{"n_kv_head": 1, "attn_scale": 0.125, "optimizer": "muon_variant", "grad_clip": 1.0, "warmup_steps": 0, "final_lr_fraction": 0.0}
Each number is 500 + 25 x the weight over its row's rms, rounded and kept within 0 to 999. Layers, rows and columns count from 0. Numbers have three digits each. The size before them is the row's rms in percent of the matrix's.

# layer 7 attention output (transposed), 128x128, rms 0.168, rows 42-63,106-127, columns 64-127
099:463487546488503538497479515515468507507502501501500460501518476467495521476543495494562480480476484513490510480478505511520531510490487512542495515476496506503545541541480522447487528503528521
093:488511546483563533483484544497479525509516523521543486555487512502523499514488471477498546514519495517457490506473500489565506479497495505549506494467510479493485505497495550498494524525492496
094:540468530451534505491458493495502496473497504518503526504509492503487472465462517473560498504549488494496525503514487572516454491479467457523502485469513523487523477568487458531513518496507497
091:517502519507547489474484507533452488469489545506504505450504509519551468546497508505503501486486480509545521465506493454536503472517456527506503520526499480463484526477499488510450531471438499
089:505523508486497491488559474535511486505481471507519494524499529498511453518555499463488520481488502527451509474479478507497521506463466546527478469485466500533514551516510518492510430557498522
092:510509499499500549520480503475489475526491537503515459493476492524505552442496524486499466494499519497509507523464540463491520462472513503502479469512525520462511497504499494530504483502496505
093:467487513497507500461502503557499486542472510519523515536532529504522546511485523489487478486503486489494484534532538489558463513501485500555476540491473474521505492484481470476512491494510484
114:474504501532469448519515458516520505525466453462509441528513513511504515486473539460491453492487530504501514505482544518499517459510500508483507516577500466488498534512442515465531484455497526
089:484480490533456466472528495473486575506522486509518463555511481478511505516531507525529514491502481560487463480470533524477510492530492474488515494459520459533497484495531526499469515523468520
096:500531487482501496513492526520449494502489511560506481523540520459478479503514481508529506563470436491480492523543526525519484473502485514519483486499538483490506485472466489503523501495503457
092:479509494480501561512481518478505482484524488523480515541467486508498470468541512531519466524533494488502531495496478474517469480499507475506471471486471487475436535474537454513508516537489518
096:495516511513496516522503501520514474509480487494497488496518516511503463538496523515537499492518481506498489560491486500542537508507484516479497464492537496535495525546578499472542448501539485
077:531479567538510489516525462456512474537478526506512539488539492477485500462463513506501460503548504515515533537517490491514486521502529541520465501507513507497497496519523500516461492497512503
101:468505551528524451469499535549474481488528495526475520479514487532509484471485477541506492535509503477542545507537482484495489522474524506530496478487481496490514492523522483538507495542523478
094:467517464484460529475532547464497489494493513484489567538506487513510485492498480496495528474491508489495449489511494538463525498469506520481499493501475536502533528502530481479456522480531493
089:522458536476510480478497565500514489486500486535513526489479502508496547505545469493514523510492496513446495477494485494425544490515491514459497519509452541529522526480493528469485524480496512
096:502501498520490489493509515516469560516493516468471474488493490529472468530473517475495494508494496480471484469466496456476504538479491539537487439554514520510533561516535502480514541492498511
102:461511500496505466460520466493428527513471475502526518467523507544517522489475479473498533490513512492463516523492494461464474533477528533534513444493540509498515483490477479517498492494491478
078:487468452556473519542505489519498510456511519462504461473566484477496515525480488487473503460482535535450524474481494457510520490513495488514486455530531473498503503520540500505463551534545518
110:521500493478549521476504517507579518564486496500492490498495505496542495480490495486515479479476499508505500505520513486474485516560518524512521534498502520514474475505492547493518497493492536
094:496514507415510501518479539464545505528489475487542493521474468485499488500511489505491474500476496490458467518472510508522585534473507522499547496521507538494462503512483488540522461514527509
099:555440470498532479488488483487564495507523467544473498475486484506484463499487482499490560506474471492494486527488515495520515524512504531487528536510462504522509495548512497499485491514481503
092:491504481569528506490537500544491490504447525507527506486511514536522467443449529524488519526519504520537450476518483451480463507453528488455516477517493487522511500536497493499506478477500512
091:492488444551538483535471510491488526504498516494502522496559471502489538545471490495460463508452507486512475472513507524517525465500464526445506519507498512507485546510528549474543486504476497
110:515506470525533492520481505460482510532473481500515498489476504510475485468513498547476494479502560502526478539522494439486471492490489485484467489534501478476537523503519510494519497511486500
110:462530521517469527510504475482479479511532547474524469460484483514475483441511502514516452476490507484497502456489488539493514493524529495524525502471483494493514474463492517514483471506536523
104:488526484475476515495473477482555529494495509498515496505476493492496524461487483512509474533459542486458510480472522499508526502540489494486507507512504469532500478493462535544474513506486482
115:529510536495477478500505481498543464536538430492537488502519469509484506482517507458523475518496487500520483471585479537525490464518478529527489500496488514513495483516540479516485520523536478
101:524497497475472512508507508500539546513493508487509507482458466519530524487490525520537480540536513514528485505508493471550510515514491499469530496503501462499478482564471561488479541508495505
092:511496490509512504525497505538486484503479521503497530501518487493469501482552459499546540530505517480468498414513494515480520506486495495501478487560495550531457502532552503505507495495501516
114:505488490521500512508449460503503488522526468504539514463457497492528534480469524482487513477490497505517521474469439473477522496502477506478533500512480507517551506525509477467539478534515480
092:480481494517488497512514580481466509518460492491524475524479466474478476447506519475468548496505505524501491460480456467481473518508502469502504483531491517472512557499519523514490506452495516
107:547485510517493506508516516561450518489466506533505496471484453517496514508550494476488500451474453511518497468501469511521529586522514468538561534504504485467505484528474487531524515519513493
113:498479480510512501489489444467513517488460491547536517507518526465529506520483478541446510480421494496503515491520517529526548486500482479509505502517481462483530524523498477467493538491449477
103:478520509560503546520536517499505497519513498539463499484549480460524506507499467507539519472528497532515513523471545511501496496502461503515529480492524432525493519488507536512518496513512513
105:480489511499523514530533467475511499485464479435497522522459520491514492504496544513478537521538475519491485503440450521492507485526476490466522513483503512536490515519508444492503524459459515
119:496483510517498492558482539538453500503488502514494472507539472443513501471544483481493494494509470543496493475517526525437545516483501474520496506506497442513509489491492524485519559483511516
103:414483508504499493456480506543512463515476507486506516483504472490491503486513488473518501478494514521502497518512552462536513470527512487543477489524512513525491513522502510483520521519506488
118:507520551512486486531500564459479487496494513524497472521460483517493475456538466510500505489498525555497504538549496535472502480486513469534489518546472502497495500496469486523486471533504488
090:509463505525482565533470514511534510513486518515479487514483488504523486532495516516492473501482508481536520515538562510562541485546492513509515523523488503531534468494469505517509500484487540
102:499456520476534461521498521524494490461469519485504509454478459479530519507466498547532446523533448499496530501513485475460521576510523487523509543492492479484494495497457535523550499518493490
110:528495526505507501508520475517451505492498470498470521536491496506483507509496490505530483513465544508496517452513502533502518510490533510518496506518498491526508529518548508560475486476501478
096:510499535503499501501500488503514492477510515488500473513492578506485532498479506468523496460488540505520494509497522486515469550503533459464519503509500488537509518523478503515512540473483521
089:501521458489513475479503482503560445521511521511510506508495484522527524475496555494517491464498509513453505493572547511555501541541519474496488509513496527516483517504534522468513480533536452
# layer 7 attention value, 64x128, rms 0.106, rows 43-63, columns 64-127
094:523524490526495518500494509524457517512523486500468521505500474512514473519478503474520531512476486498519443490511470457524490442502473529499499549481538530504477506524489515500524493547471507
102:522491528523489458491478507514492497489513499491499523525493526512434487505496491486478493516512562491503511548541461485484439479517487503474485496498474482453532508553491487469494543490444479
096:532537489504480515476519457489475493528526441535510471449457501503461491526487486488491487508487482512511490491495469504520534487560518507511518503484484494463505470501482527497528470489514520
094:454490486491496491512482518505520466475503468520511557492498470522472518459466500488442524474472516479531542474490498501465544481491510488483535461552526527484495467508465537528532517508509467
102:503534507483466548495475559518524514474479555500536521545542455517489505483509521454514472488514500488502480517479460532479515494522476512534505517491470487459462511506486491519546502506518479
094:487499424488507514527538508478516542494493478490519493521472524514479506509492474488503557454520508526528465526492476501490453485501464526548529493474513473485493485512503492513498524512487518
104:496521460513493486500510489492483462467478514498483525512514456509517478455503533496515537531487493527513510489508457484503525506490523500490469506504500451487478557499502532543472508461519566
103:493527499483513489517475479522485482493503526483472518476468520483547528530504498504495496472521537520463504486489511464495512469526511522468469462509529513502502452499505508468479469499504537
095:456498534497509541504474525467512510534512478467524432491470488485494502521518506483501520502529549500492496479468476508514482495481540482484457502540509502493485501553536479519501517465484527
104:539500544520513502484488484567448457496484552525483475453501525514509476495559534540495479470520474504464534465517489547540464511492500487505540492518527484494502523515502495506488517477496510
105:512522482505494518520436497484496494471502530504502488509501496494480500462480510479484502489456496509488531515510532547467497518439520509521494529504537501531499508499540520466542481446482425
092:484534523522462467489440487515509462461488524502462514505530473472461494521473504482535534503491449521535482492449505513479483561526487512480514456499500529498562524500501502476491480505493512
098:501518493479489490486521482511533541466495483485500463516462514491516472491485489512437524468545480505489516506499508503491478532510508497499460496544505496508499498528485505528496511481479514
106:489467496545480507551502499512450516526486527493497507532503488507465511458539512467517478486481472540482482487504501516512463542471484522461478511544515505511494470480497511454554536507441521
101:502485460473500518463479490492471529531502483478499511523491451500526450518533559476489518489532486521515498508505482501519508489512528494495496471490496496526541537505542446476519512515523457
111:509539495529507508512496524506516524498511478508534481488518478504493409479532514538527499506509500513487472474507487521488499512481485486537466498537505501421495482467456502503471511508486489
095:477486470489482459502481499510508453539501492485514518451512479496474439521531501512492526446503482518504517581474494533504485519478492526531459512490517476505475475477516459517560441502509510
093:501525467543507471512480491513486478518467535512514496449519531455531529523491501524503502539464468529496468525475487500482487498511482467505475519547500518490492500467466560543520468474502496
103:526464513503505528499518490469485551511503491535496517488484459473479510499493519509552502492487519563529495525489503541537525510467538490493522511496517495525512525544446508536481475508519540
095:498480529492521487492532477530483518470506492471538485480480494470501467501490520464552468476494525500529471568500495556483512548502507514505516507465524522502482557463483521454459502535485489
099:443533459502504512502519492538538474530476511495483478500481494487500515536482491513573532505528492511521475527573519535478546480517508518537560512480480496491507519517495510512540487479508454
# layer 7 MLP gate, 320x128, rms 0.173, rows 0-49, columns 64-127
107:460503481468490472454496499474495504545535500490527510528563494550454464469515478515469535464506504524524554480519477487501532520508488534503511517512535484454484491524458477488474525493505503
103:536516524470509504519529500500512491480517513515504503477454460511489530470507466523487540491504506525477501519486462548507517534476551521501504522502523548513454491552545486507508478527486523
101:531496527480485526490506541533505518518481483500526473536483490522507514511460542487471498545471506488464446539485466483520521534496508511483524516496482486531490474509507490498449501495506531
097:487527505475483497514499500490504514447500528475513521513535517487457457550483507536504530471466504448501507462462491477503485514530538484476506494508544462485506528466532493529531503468478470
101:472452477488461510504503499506513466500498501511505503531513504509513490531494469536500483440498486472450478530552488490445462425509544490512487514516491453505477498525483508515501564496496485
097:499474542487454504495546550491531514514483534504533469527476505530477516526523462471501464472486480528437538494507532479480463480504505509483506472523509492468497477479517465486502493534491529
099:495514450499494467509483448497514522519510484493519494458471509491495499492498496465499526496565478478459436505491471497499470467502509506518495505451531494495518518469496503490468505454493458
103:486544478489517481514504488466543533504497496461504455550496523489498510489528476507525494466524489523487539452528511512496531501496539494498488519456513531516494502548490491462482518489487520
095:509469490530500464515500504526515491484480523538520524538490542492489491476472509503504531477477540538489462484516461486485479458480495527451488477501522476495512497494479475474443510486529550
097:535519508498476512515478450471497562495506497489503498502505513504440464465529519545528479534519454488521516488481496491491463498481496502484507511523468547517501503493484515480479530481559522
103:510551469503470511551485494483483536537501491463490503481497486499508494500539510462492510458502533489532520487480469535493516455475498505510440488438454476500504517473514480505529506506465489
099:487478451501481494576504449484533497509464506499468535484529487512517482481552545484511533492490463467495462474481509533494512520493487517505475500517472488509502505484474427486478515483481513
109:548448524488528501511478543485478473524513486475502494509476535488510542524483521528473439520485526494485458483480505545493556486490532490504507526493529477465468467518510520507488539515485501
093:515507481435488466504488461521511505518507519512507519430529473520533523535527541495495513546498506459523472491508526503566443506528523519488509481471510533495459489497482490484472481475513511
102:508514499470519522523517515473490540522522520497520456496495491501488485489484491483502520489527493512468511479534455503530481452518483516493470464469508468473433492504510498503484479494494516
101:512496518484429472508492495470446490528492491503484465449506488560461504511504460524512503451488502476465533496484469484459474511499465485554446497459467475547541490517480508505537526540526477
109:489476450470474502499504475469463509485476480486503505493453523488494482468475553499460472494504535486481436450509494474439506485531533517523496501498530492475508495452447497488486471540497471
101:526544527521480514453495490459519491555459517509500529473491515511497489506491502528488510501500532499453504487493491486503507452560521520492500500484506511525493528588487484489497509469506499
095:449486493498538505456499506473513507541488487488487480472483526519478485471508510520480512511569518473490516516524460511481497502558469467489572546475491519526491555509497510538524502465510463
101:484499492492508514478534490508506504492494524504508490504488522484482510559467554463487482491513453518479476485545491485482462495497465494495504470481515485474513461508535461478497515538475530
098:472497485467502555478508486450510542456465496490486456511506465518488452449518521446506479504483458522493494484463523459497489520501471457504464503496487533536502495486519482527476496549471515
103:548514472515530551492483443476467511510467503509492500491530525512516499513537507512474476539493502482513465536483472491449490486491498506513528509524505506522474511493524513483490522516484472
100:470534486491458508487499486497534452502499545470511453525521506497446526492502485471450519518484447532507491495543488513483466512507506472496491499561519507512514537550457495487541491486503520
091:537507490476524535509535476520534509536521479522517520537481498530491483494475468567489556541504484519517514486451529532496554485496496522453508522507532504506499566479469534516465524519488471
111:475490492499519527507490595503456507444477509514539498520479488498502538471526454571483476488506492462492498480471498504450511502486487521485496469470503510492491498480555487549475471520500516
103:535467461556532509524441500448535462529454503467518509500493531503507484509524463535447486488528489523506522476477512480446549516468512506478500497490512478511525506494473471493494505463507512
100:471474518482523505513510521514479519477508497518516476487485492511475519481515523512468443549462484497509478538553524542560478504462513513482521508516474496451486490522511486458476493464488525
095:487453425527488487468509511504536508508490519497486491498490495492504497527502527519449495528491525520536483508497543507469511534456519482504476489503440476476533524497484512489473518506489482
091:500500477495507559505454466486511524502495554523503454492494535501535510489482490506517514495533554509516465497510501477516529484526561493472473529509458503514476512536503459498498528474498511
106:506523460510519496492469515527546486492508511497511448494475507525481499503517501498518480505543484537472539490484490543494492465489510557523483514496516498537456542504480491509469481518491532
105:456517539525508512529492514483500505481508483501524492448472517492470477469503547503493517522525545503486496514530511480492501476507510521523477491477498545459483477471486512487463503546480510
096:486443486521557510463483539498508506476520499493539447500453510521525467494532531524499541499521499514513488517478531423516489440516539512510524498514497532532512483524548520509506512456503496
094:523478494496543480480504550490542517526496512466517451483468506501478491498498493500507463474454510473533526510495536507538531550496490494522447505501448461527494474494500501491490466492503512
102:475554488443505523487475482458503517491475513537534523526499519522497487444499514496482486506471499482507486517502506511532499522515491459492521538493476509524484496482473487510492477503553504
101:460448506551533481527510493438488498525482530468538495526500506471487523489524519481503496511502483471499516505544507514476521518504540508491486518445498494501460470466484527513527541496493492
104:527507469489520483493504483545544543528519524514520476441491519492495492539525507533472535505523487523501491520500476514493538502464532544454505512507491464491509505505541516504463504541503501
097:477481470481502522502551500467555543494507494467486515524514474508546519496488509551485501503466457525502540472486496524502501558511480474487465498492470504500493498471496464534527512473489530
097:561537525502565488500520517465506491521506516503493481495505492470477433488485543484466539472514484501535503442504458518522493489506514481507467454483489483491479452502512487512521538513502511
102:528545499488472511495530539446474546483492472490531509499501482513499536545517492499453485457509471554540471468514503476522508500515520473504513535544477500520489475482480538490470508567464494
098:475502548495479486531525492491501563518546515505522510536516531514480505499478498474525513543477502498471493492503474457454497513500505478469519440514488477498504500493476498475497487516474529
100:495506516499498475497497485518502478530502533482478477514504497482469452484483467501494503498499487509500501502495463504452486544502423498495528484467506534474483508516503487521528505451516505
100:493458493537516510478496516495493550463519489513525482497496509500481472515501506462490479545502518524475480502539508469514488528502480553450494480473496476491484502503559470502463498545475523
098:486484487540488501484478527505476534514445559511530508508487488485478478481523482482505464485473502534523479550484505451500456471513530519504486505501510480456508482515536541489500520461501515
097:508531488522479535509511488489473539513503466502522482510507515500504455459523509485460491500463532535506522484480502508453492519509503512458509537455458521503512494514484501447499499530519493
105:514478542512507529491490487531511513507493512505481431509538516528476501475516507456472504508497503542483554468468515521493472480539529521505471508501511506524516529515519531500507520472486508
105:467534467464534495485492516503519481498489478479505525495511488511473483461481512519497532514531520511470524477498514513494517455545524518488502500527529493517477575488512500476495480511433512
095:493485513511525490470470545499473475511522497489518489472487510496493495484474436492488490524506481488494493502508471492473459515492485563496520508490508515477497490491498496463489496496486532
100:522490519473517502494529480462516541498565483548485464472485458492519485500482468479506464521486492474484492478538465518501513465489501491495495476471500485478442527519444520471519519496540528
100:548488522528500484524496488491528517493462555532511493499513451497479475485515508447495538481514466484471497473468553548481551514542488485517461473533524528488497539538481488519490513540512484
099:513536523482491474489514472503523500499499514507488487520528483500490506501524509490492438491487546519442464454519496504493470485547461513494523502465533545485472509505466506489511510539517473
# layer 7 MLP up, 320x128, rms 0.187, rows 0-49, columns 64-127
109:467518465517513536510515452489538517505507473520505509496501481491499500526492521490524500464499521467506545483536455524495479544483540526521480482455502467525504474477519493509489526433482527
097:499531517470487541515543519495549462476527493544464525502462500484509480547543490475503522535497512474470507480475493509532519486510559506480525565494467502533445540536509494524488487520534515
103:516501499546508492544509501482512458489487508562480518470512434493537498498538483516495513513478505496477523526463534498484481518474533491488475502507491523523476506497509473483511515515565537
096:460495536481516515486507516494501474475470488502484551499481486514485509511497500505503538517472502524476508475511475494465550524565492496508516518524484519503518476472461486507483524465498470
100:504533527469465510492454466526478501507462449542485530471480485526527483493499512490471499502493519475520508490523504502472474462463517519478491533453498495529515507505495509546517517475543490
102:475513522489534470518512492478496518466554488511507512491486482499474533503528494535523467515488510508495489480496480471518521495454480497495486523503504503525491506458513517495498520517539490
101:507495521523501502526453499501471508495492479501486492475471474522516496562516513489535512512468512485494467530450502490520525473478516542514491541479495468474494472498471524496480481510518538
105:494468530504485554459468520531528560495550471534497551493482526471516454480481493517492522537491484494484537532457526493518512518527497528503486492547488511493418489483516513473486510465520504
091:497520531518486554535503491563484505517533513487475481509536529475478495502469470460514484477543521496510498510512516475474525474488468489461476545510481528461504504481486475531464513477538455
096:552534550524494507494504531494533568508479530495506515501553482498502504518449494520496459522496464510529532532481502534492507498443502510514505491497517480510468482458488509471484493504501477
100:469488470499533512471518476512529511500514501493507493476532495470500496505507495481495540506535495511529529492451496447509524501484484488493485572560507493539517509467516536539504446517435517
092:519468495496499487520550500536500510552475510532488497472483444546547499518533509486540517467462552512510550452484486497471479508476451497487511519503498517489528517518483511482441512504486502
111:475499457521483483497501504492521512489490536541468528509506489522511550503478452511495449491479492512534522552513474501535523495449488529479480495530472549488494506538505487521484513463465518
095:487537461505481496493498520501481508515524486473511484455515531510489551498502542468454461535480450497502495536503502475501481518460531506517502470515519500487546465521477491503505478493475451
104:493524484508567460432506487490472562496492529487536483522498493520490485498541516473524497506518518481479505466495494524533490501532537499497491498502496493532474485505465516451532499503502525
103:486483501543522507488528504483487510459506503545526510501518536519503531548448501514500449553489531548507477513504523503463532492529499501521461489493526488478483515529523512488484479468496483
104:509446551530565462465516516532506513534492504520503501480514510489497503515498492496502468518492482508511488484499498485486487540474497525499516497497519494531470553488485514496515482458469493
102:511493515473459539526510463494530504523502470505495460531516517516500527494498504529451521459483528484516493519484490509509502517462517510496499543514511512486446437520553433518506523513489515
096:487512531565476503495510473529509526561500507505503496535509497527480478451492497537495525507452511431500455508482509511482494481480524474502508469467524468510468509540517484521501488476506511
095:490530519498533508531490473506434499496508481528469518518492514491479513529476462459474479473496513479536498465515474513467519500531518531484466500490524487532534475457467481514505492525502524
089:546500499521496475521480518525497488491514507509443504509538498506499492501490491506543498504511533465520529480455475513531497495501478477490444504513535471480515536467470514546504485489457505
104:550531479484510514508462499483502519526475510537499518485512515497513431513502519458484484497465499510491441518465506467482536474518504507476517491486494489497507538493503514501469495471511473
104:506508513454479501499504518511460477459516503509542506463509500516530495510495521469486486486433501493474514480468571521480490478455550494485464476445506497510504478478450461494526487506459513
093:520527505492492527496495522570449540528512533525514462530487508502505515465467499471475490495474463473476531496471518519502481474536483503533493479501537521488513469504485533515545530488460521
108:504494526499509493486518518518478497475478515518491505503499523504518482495482518482447476485504502506509500539529460474512513454492528510453530492542483544487540531505480501511469513503465519
100:517516511494513513501499522494502522512467503478486450503499502506522480533493445481491505533469511515459471502495523479514488556488488501514525530490511513529559521466508502537482475512454544
105:543506528462464533514477512529484484522445470500490511501489486464523519527480526513510481474494436496497534488563499465473474519467478505465520511466461504456510470492492471497486592464488504
094:499526477481445453516529548495483504520466540523474487509505466492515538516501513472508506497480501470504510494479482525451485514518514478505505498498493488514551505506457522495504527551526479
087:535525502492520521498527495519509518527469495507520504508451485472524507500503478491459535562531497480559497486493488509497493498501484532460529548483538476502505458501528447494483503480520511
110:529497516495449483493547512452463509512527486505538502544461527508536470500523479455540499458503475479490497536533491516480536514501453470501488504520498499518535470498504479497459493526504515
101:517455534509499480487515483466458469472486458569488477493491491480507457496507537507507518482452508528509473509459498500509531484535548517501490523521515473499426486502517538477484526437511555
090:467492472480487556543490527485528480518463526533485535488512506526479513511518524488508476472485463485462511547490491483523473517495501467480499495502488521505510504488508498516509502522510523
093:506510491474518503477499496495498509541442498500537536481507516512493468497459485537527507499501547486477470513513520473513492529462481480513458465462480475529469503512526478512500506544518490
097:474449493475496482504523503501575524503555487485473498479464520478535489510499500505506549510511461521508476493499505481547489467461526522497471466509460481495506527477494461506511531501480474
103:501530507467468471474504492488489504536470569521498498513514552484479485487478508492493490494477491506518472549503525510528498526467517549475519447541477517477453537489501459507531505499509485
112:497504526528501511500473497483458512518510470471509470517526508519512466468457472484524534497441475514463550526507522502490509477472475518548462521547516522519508489514496489481490499420511519
095:552476485485553508469511472507516507548481481537514513532525505493499510505494509482460503535511488550535458545523524482486515573515528478480477493524493489513471524497496455485473515511544508
095:478509502514497468492509480506480491572520555476475507516503477469513489500520521521517527503472503482504519479506472522480469518475529528473477544516537482497463494528488518508529481512484450
103:461507462525501528483527501503501530468472460480499505503487452490500536488484504480483511519536521485548479488449505454498481516540484487484501451501488491455465541494459493497472533527498482
097:490478503475475488470506464489525513476500501506481502521448497479481502484489517506494529509508508514463501494548520498494484517473539490478479497466500543480476506514433503470529540455466513
092:512523520532481522483484489494477482531521490514529500486521494560485526492500438521493482488495497484544528491512489518522535494465472506512459482513533458483478468486542498493476430473528512
099:538492515507530483488562542513495496491520467475526472482547500516512472471498463487511533492497508514479469535532480480474523510494492474459460482504467424535564517478542448492519457505475509
099:500524493508516548537484466532530516499514521505493456519440508511495518517501474465549462492530508498492520501494513499531482569513492506505530501515461498484471517500547462515512542505500491
104:468518449480523519485464492501530485511497522482491471525520493484525554564487504505510508527525508500510484530471499483570481513537538493529526465534530495491473465490510497506478491517475487
103:507525507496530498539494537522480494482515500488490499489492521492548521476518531515519513480533435536508436530489517467506499476502516511507471544475538440482512549510465487489474512485513522
103:481526506512534460516544529460507494497525507451477524515503481522502535538496476474515464504520487521492485525490494500503516494477494519534488511468514479487551522525533526529523502516530470
104:490502498462461463546482488503494486500521504545560495489540495508496504518483473474526551477496497526530465505514478475515466505501487546507453508494495479475484487560534531521449475498489506
096:469484486492468469505504533527505532470498459506483449510497507503502510522524468504506455532522489470486487494514490479545505442504536531460477473500514566490519482499457535522502532489487478
101:515487494520501439530525470523486502513516477491515486516507475540500529450540543463545502528514528540517529513548471506475516469480471501514471511519545516506522494484513518505475496519479536
094:504507494521478477488446547470511470483497522466466521463498554479485498538500475480511515551483490478516486494483525489522476482472522494491460476512462492500491496477541425529516510464501516
# layer 7 MLP down (transposed), 320x128, rms 0.108, rows 0-48, columns 64-127
107:484512469521503522506491484476499485481504489539486515493483522508493484549490522474496477493483511485442496498535477517478461498517529497491487510490472483509518478453528513475469575433520508
089:486530503496443497480494510475569472440509483496490501468484562497498481504494505488501524487483532524551482516519476495489495499505479469504497496523506537544500488514529501515500488521538470
097:511508488488518505508556471533473485468549511498489519555497473462453503480504496505508497567535514513531508487555529510515446520512488473516495497525471462481492483528489501485500508507458512
098:524514509508500492529494464465495475464454464497473459527507501520487480478531553482540500508524517484521506489528457490490514521520506532492469497464501482473481452542463541495467471485480501
100:506503483522495477511522528498518481505565521486514501529451535473473461502465475511513508535494463506471466531488513491464499469473485484482450502487527469516521479532484461483527534513468472
102:532503512527501489558488488514522532527507483501482458490490476505498514502488529572485473509465479492465495527458508501551516461514481472531515534476489517490531521470453525538499460493497515
104:457499470522494489515506497476534511504501465497487528507507491509523525551507463501469506479537515559508480536525518471521520498510545502535546528482512508500559516518485556546484493479525513
099:484485526489468510423494500498500507481489475523492559513454548480503524498521527504469473503506480486495513463490511484489466458535463481448473531535460482505508479493500529522484534529485498
090:523542501513477508520494476511471493464497511480542467486554529484484531521515488458487502493537514498466503494506543542509485520505493481492447530533487519483493496502522510524474468522551502
099:508550529485506491506509492469501521524500479503462513487527490461485520503520497513490442492525502471503459535492513454498518490490464498495555494501524520544505447467503514495483467446545487
104:517514493500486510470524477495520460510483480514514470498509501471484507552482505517484509509542450444510517561494527503470494538529460498501496503537531501492474474526479502512506520489507540
098:481569438503505522503485490495512463527498473492477554479542463454529508476457506524463530497477502537515470516449485492447481494520528510472532499481511529480488526488511494486549492465476497
106:498514476479480504525522486452508466497502528554502511483479526504530513522513479508528507455498441511490556511491499484484492449505481543516495509494486545496502515518516461503448515485463506
095:460501513489529515515514519526522485492511511478501496507504524470472548490489489543505498503516473470516547499524533518451506487478475496524518523552488523512491478494510528487524470533499513
103:495538526501546538493539547473496507508502505508479496521494462481494499484512524482512505474471527532497493500459501510503507543510521502481473482495501552532508474496484521533511516501481476
107:479476473487481525512442560498510539508500490488509475496537478483473527481476517488485492497504499523495488517468491519472520519491514491485486500462520542525462492435463474492441463519558467
102:497471468570477489480529458456515483497515513491474481500477511500514471489488545486513475470507562443492512491490503560472492496519479478474442486493532502537495550502478506516472505505494460
103:546537524457495519496537462505455527536495496492544550513488516459456485475537507502502493508489524463497489498500489517469474493457484545518511479494554418492462454507497476540505471487500482
098:473498510510503483496504484513524526509509532539506488502471432503535532478461517493458495530439516492519499497501534508510484528507477525494490485486509486526481525519538529483468478524477504
102:478539509434506493513517513433450532518490451482468472481507545485458496549503528527480489475485550502512480527497460517513487476511547471490502501543477521492515501537484495476510538497473483
090:483442502488498464523531502500497515508510523537547501547481522469473466531490511528468498533516505468503485505502475514488501491473527531483524479529500505525530503482480510491504482515533487
098:514497508478537513468482504518527494498544529533543495482493530499508481519478497501519518525473502546450462490536551499502551506500485494500516506489493472458567522492515473540481466509496483
101:527476520493494477478497482486492455539509518525506475506476507544499490525483459478483488447468489516476457483512507546489500478472499472438493472470531499505482498466549489517516475539519518
089:504528506522481514504522515538462535503488437522476489554486494474488554511464493488493465543496532503500521511537502474525552549549524477548501520514511498514529483493476506530522458498478470
107:470495521517498499493498495507530512478497498491446479515523532509528481491520463527462523473489486488525502498517450522437461502491492473462491493513500537494500511469481525504476495551506535
095:505464516533530503534485492490512464519519440512495545455527517518505493481520473525499463513509485493514534509476466539500513496461517478447555474485513525508530543546514520535497482496512485
111:476519538493541528510481528476500545526479491504492488507497479447543493543527508511496461496488497515517526477523480494496509542521445521490512429484512495508483520467490502485490547515496528
097:461514500511515447475486505455493519534512523460456505497434472476513512498497516464570525557462513491517445465474481511498548511518525546522503507498523484451516502477510503512527526526516482
091:506500528528549528492499492494500542493483520526476490526495543502532499498502517492542544493498574530496478534470477502506511515530455463459482450504489539508518497532480497498468517496528517
109:512520493504506492500479484506494509447476476518546502513461535497444504536497480463493473513540500539464551505489485510485507469482521523495488495523517484486490541536482471453460503456521532
096:507461505501523495548479501462550560486467563537493490511513538464512483483491478468507514512508524472501488509477526491526487476558495511518501512529494545463522505502529483474488459495499478
096:456509505531492496508512535530523495500533499504474500498541461505510503523494512482536513490506529533523486485514472491488494558480484507540503487496479519516537529540528474491525481520452519
093:470457507530538499541502463498554474496512442522522446497479527500486514513512533474470477502534523476501516534499486533519514483431476508488528527525528493510526467466513510490504485493476469
095:544482492494517490489550476494542502507513492514488505479520503493474528500516483513497491484479508492473537520511504539578465509523494541497459511484518493493511512526495494468484479502491526
102:475503506529484483523456469467501528492461520493493520472518504503493504534505515497499484492494472504513496493496503522523452495486534536491517489586526486507454518506466466487549527514536458
103:493484503540464551455508481500490469482487526487492509503542469525507496473454496490519521512473507538507503492535510508521506471480485454508537533518486574500485497515529498517495473485533512
098:505483503505509511464462466522459537464499509482488514501495506521516501497512516473508458515502542508460514476500536511514508475509499497543525519477515475450513498513510502474457474542526487
095:482488526548449494506515501538483491466475505545457505504479461506490506541498538534463492515459523534455508522491462500488524540482479549486545495523492446508496523502478496496514508529569486
101:522509482499506513487482504474533547512485461482522482470508525493522552511562491506456483471496511489517518495493553482553529531518482477530543493516519505492508512495431488529516506530445491
094:508482512537484498507507506458514553456489462487504532483524517519493486467501493495523505452496483493522520488548479528473510534498502482508487476500480507511488503486461553515539513506455485
094:515521505507509470483468533537516504518524507505455453538492492513516525463472518516513498526503481491511503554480513472453496473496490527512490473524476475490488546536487503489528502482510474
097:468521487492467552496524455497512505467533511533517492519482493545504517500526551476514469511500480482469509530506489483514499498485499510490491499525469503479485509505524511507469479492474522
100:510467483525567518502485509529491520456520528479522462528516511514465482464506509509484497529498501481453514483471509549533515492477507482518495522530479475493526552484472483480508499522479489
099:483476480503462530473496440460491510479492530527473527492491437454495491525516481446538510498525467449506546529492504471494482482525502536507478505462502547504520467503526475544483497489471492
100:486482518512461454514486509511499489499502506495521469516466476550478497471450531502493526467514531477554508520533506497518517472472496547442487444474498519467510508510493507492525522539525485
107:491527469487570474508518544499515478554512533483462471539517510464538500537517516545501461462509467451474444509470520513470475510469480532475502539495488512496536484500516519492502550509501493
101:489509481512504470498468511535529483466519465518486483487505463466515520499489504507537469511486534514540474475491492445437462480502493541523468454511498496503544542547490484546484500470471497
095:459509534539441481493520537542488537508521518519478520497478563482494481487503478447514521508471517539487523508508535482494499485445549503504529447527500521457507505502518481506519493504512497
099:551470511530490507468517509465479486494478492487521508486473525513501546517483492439498461518504475487533520541515475461542462490532520492483483502511529507475473490514500506570520499530518454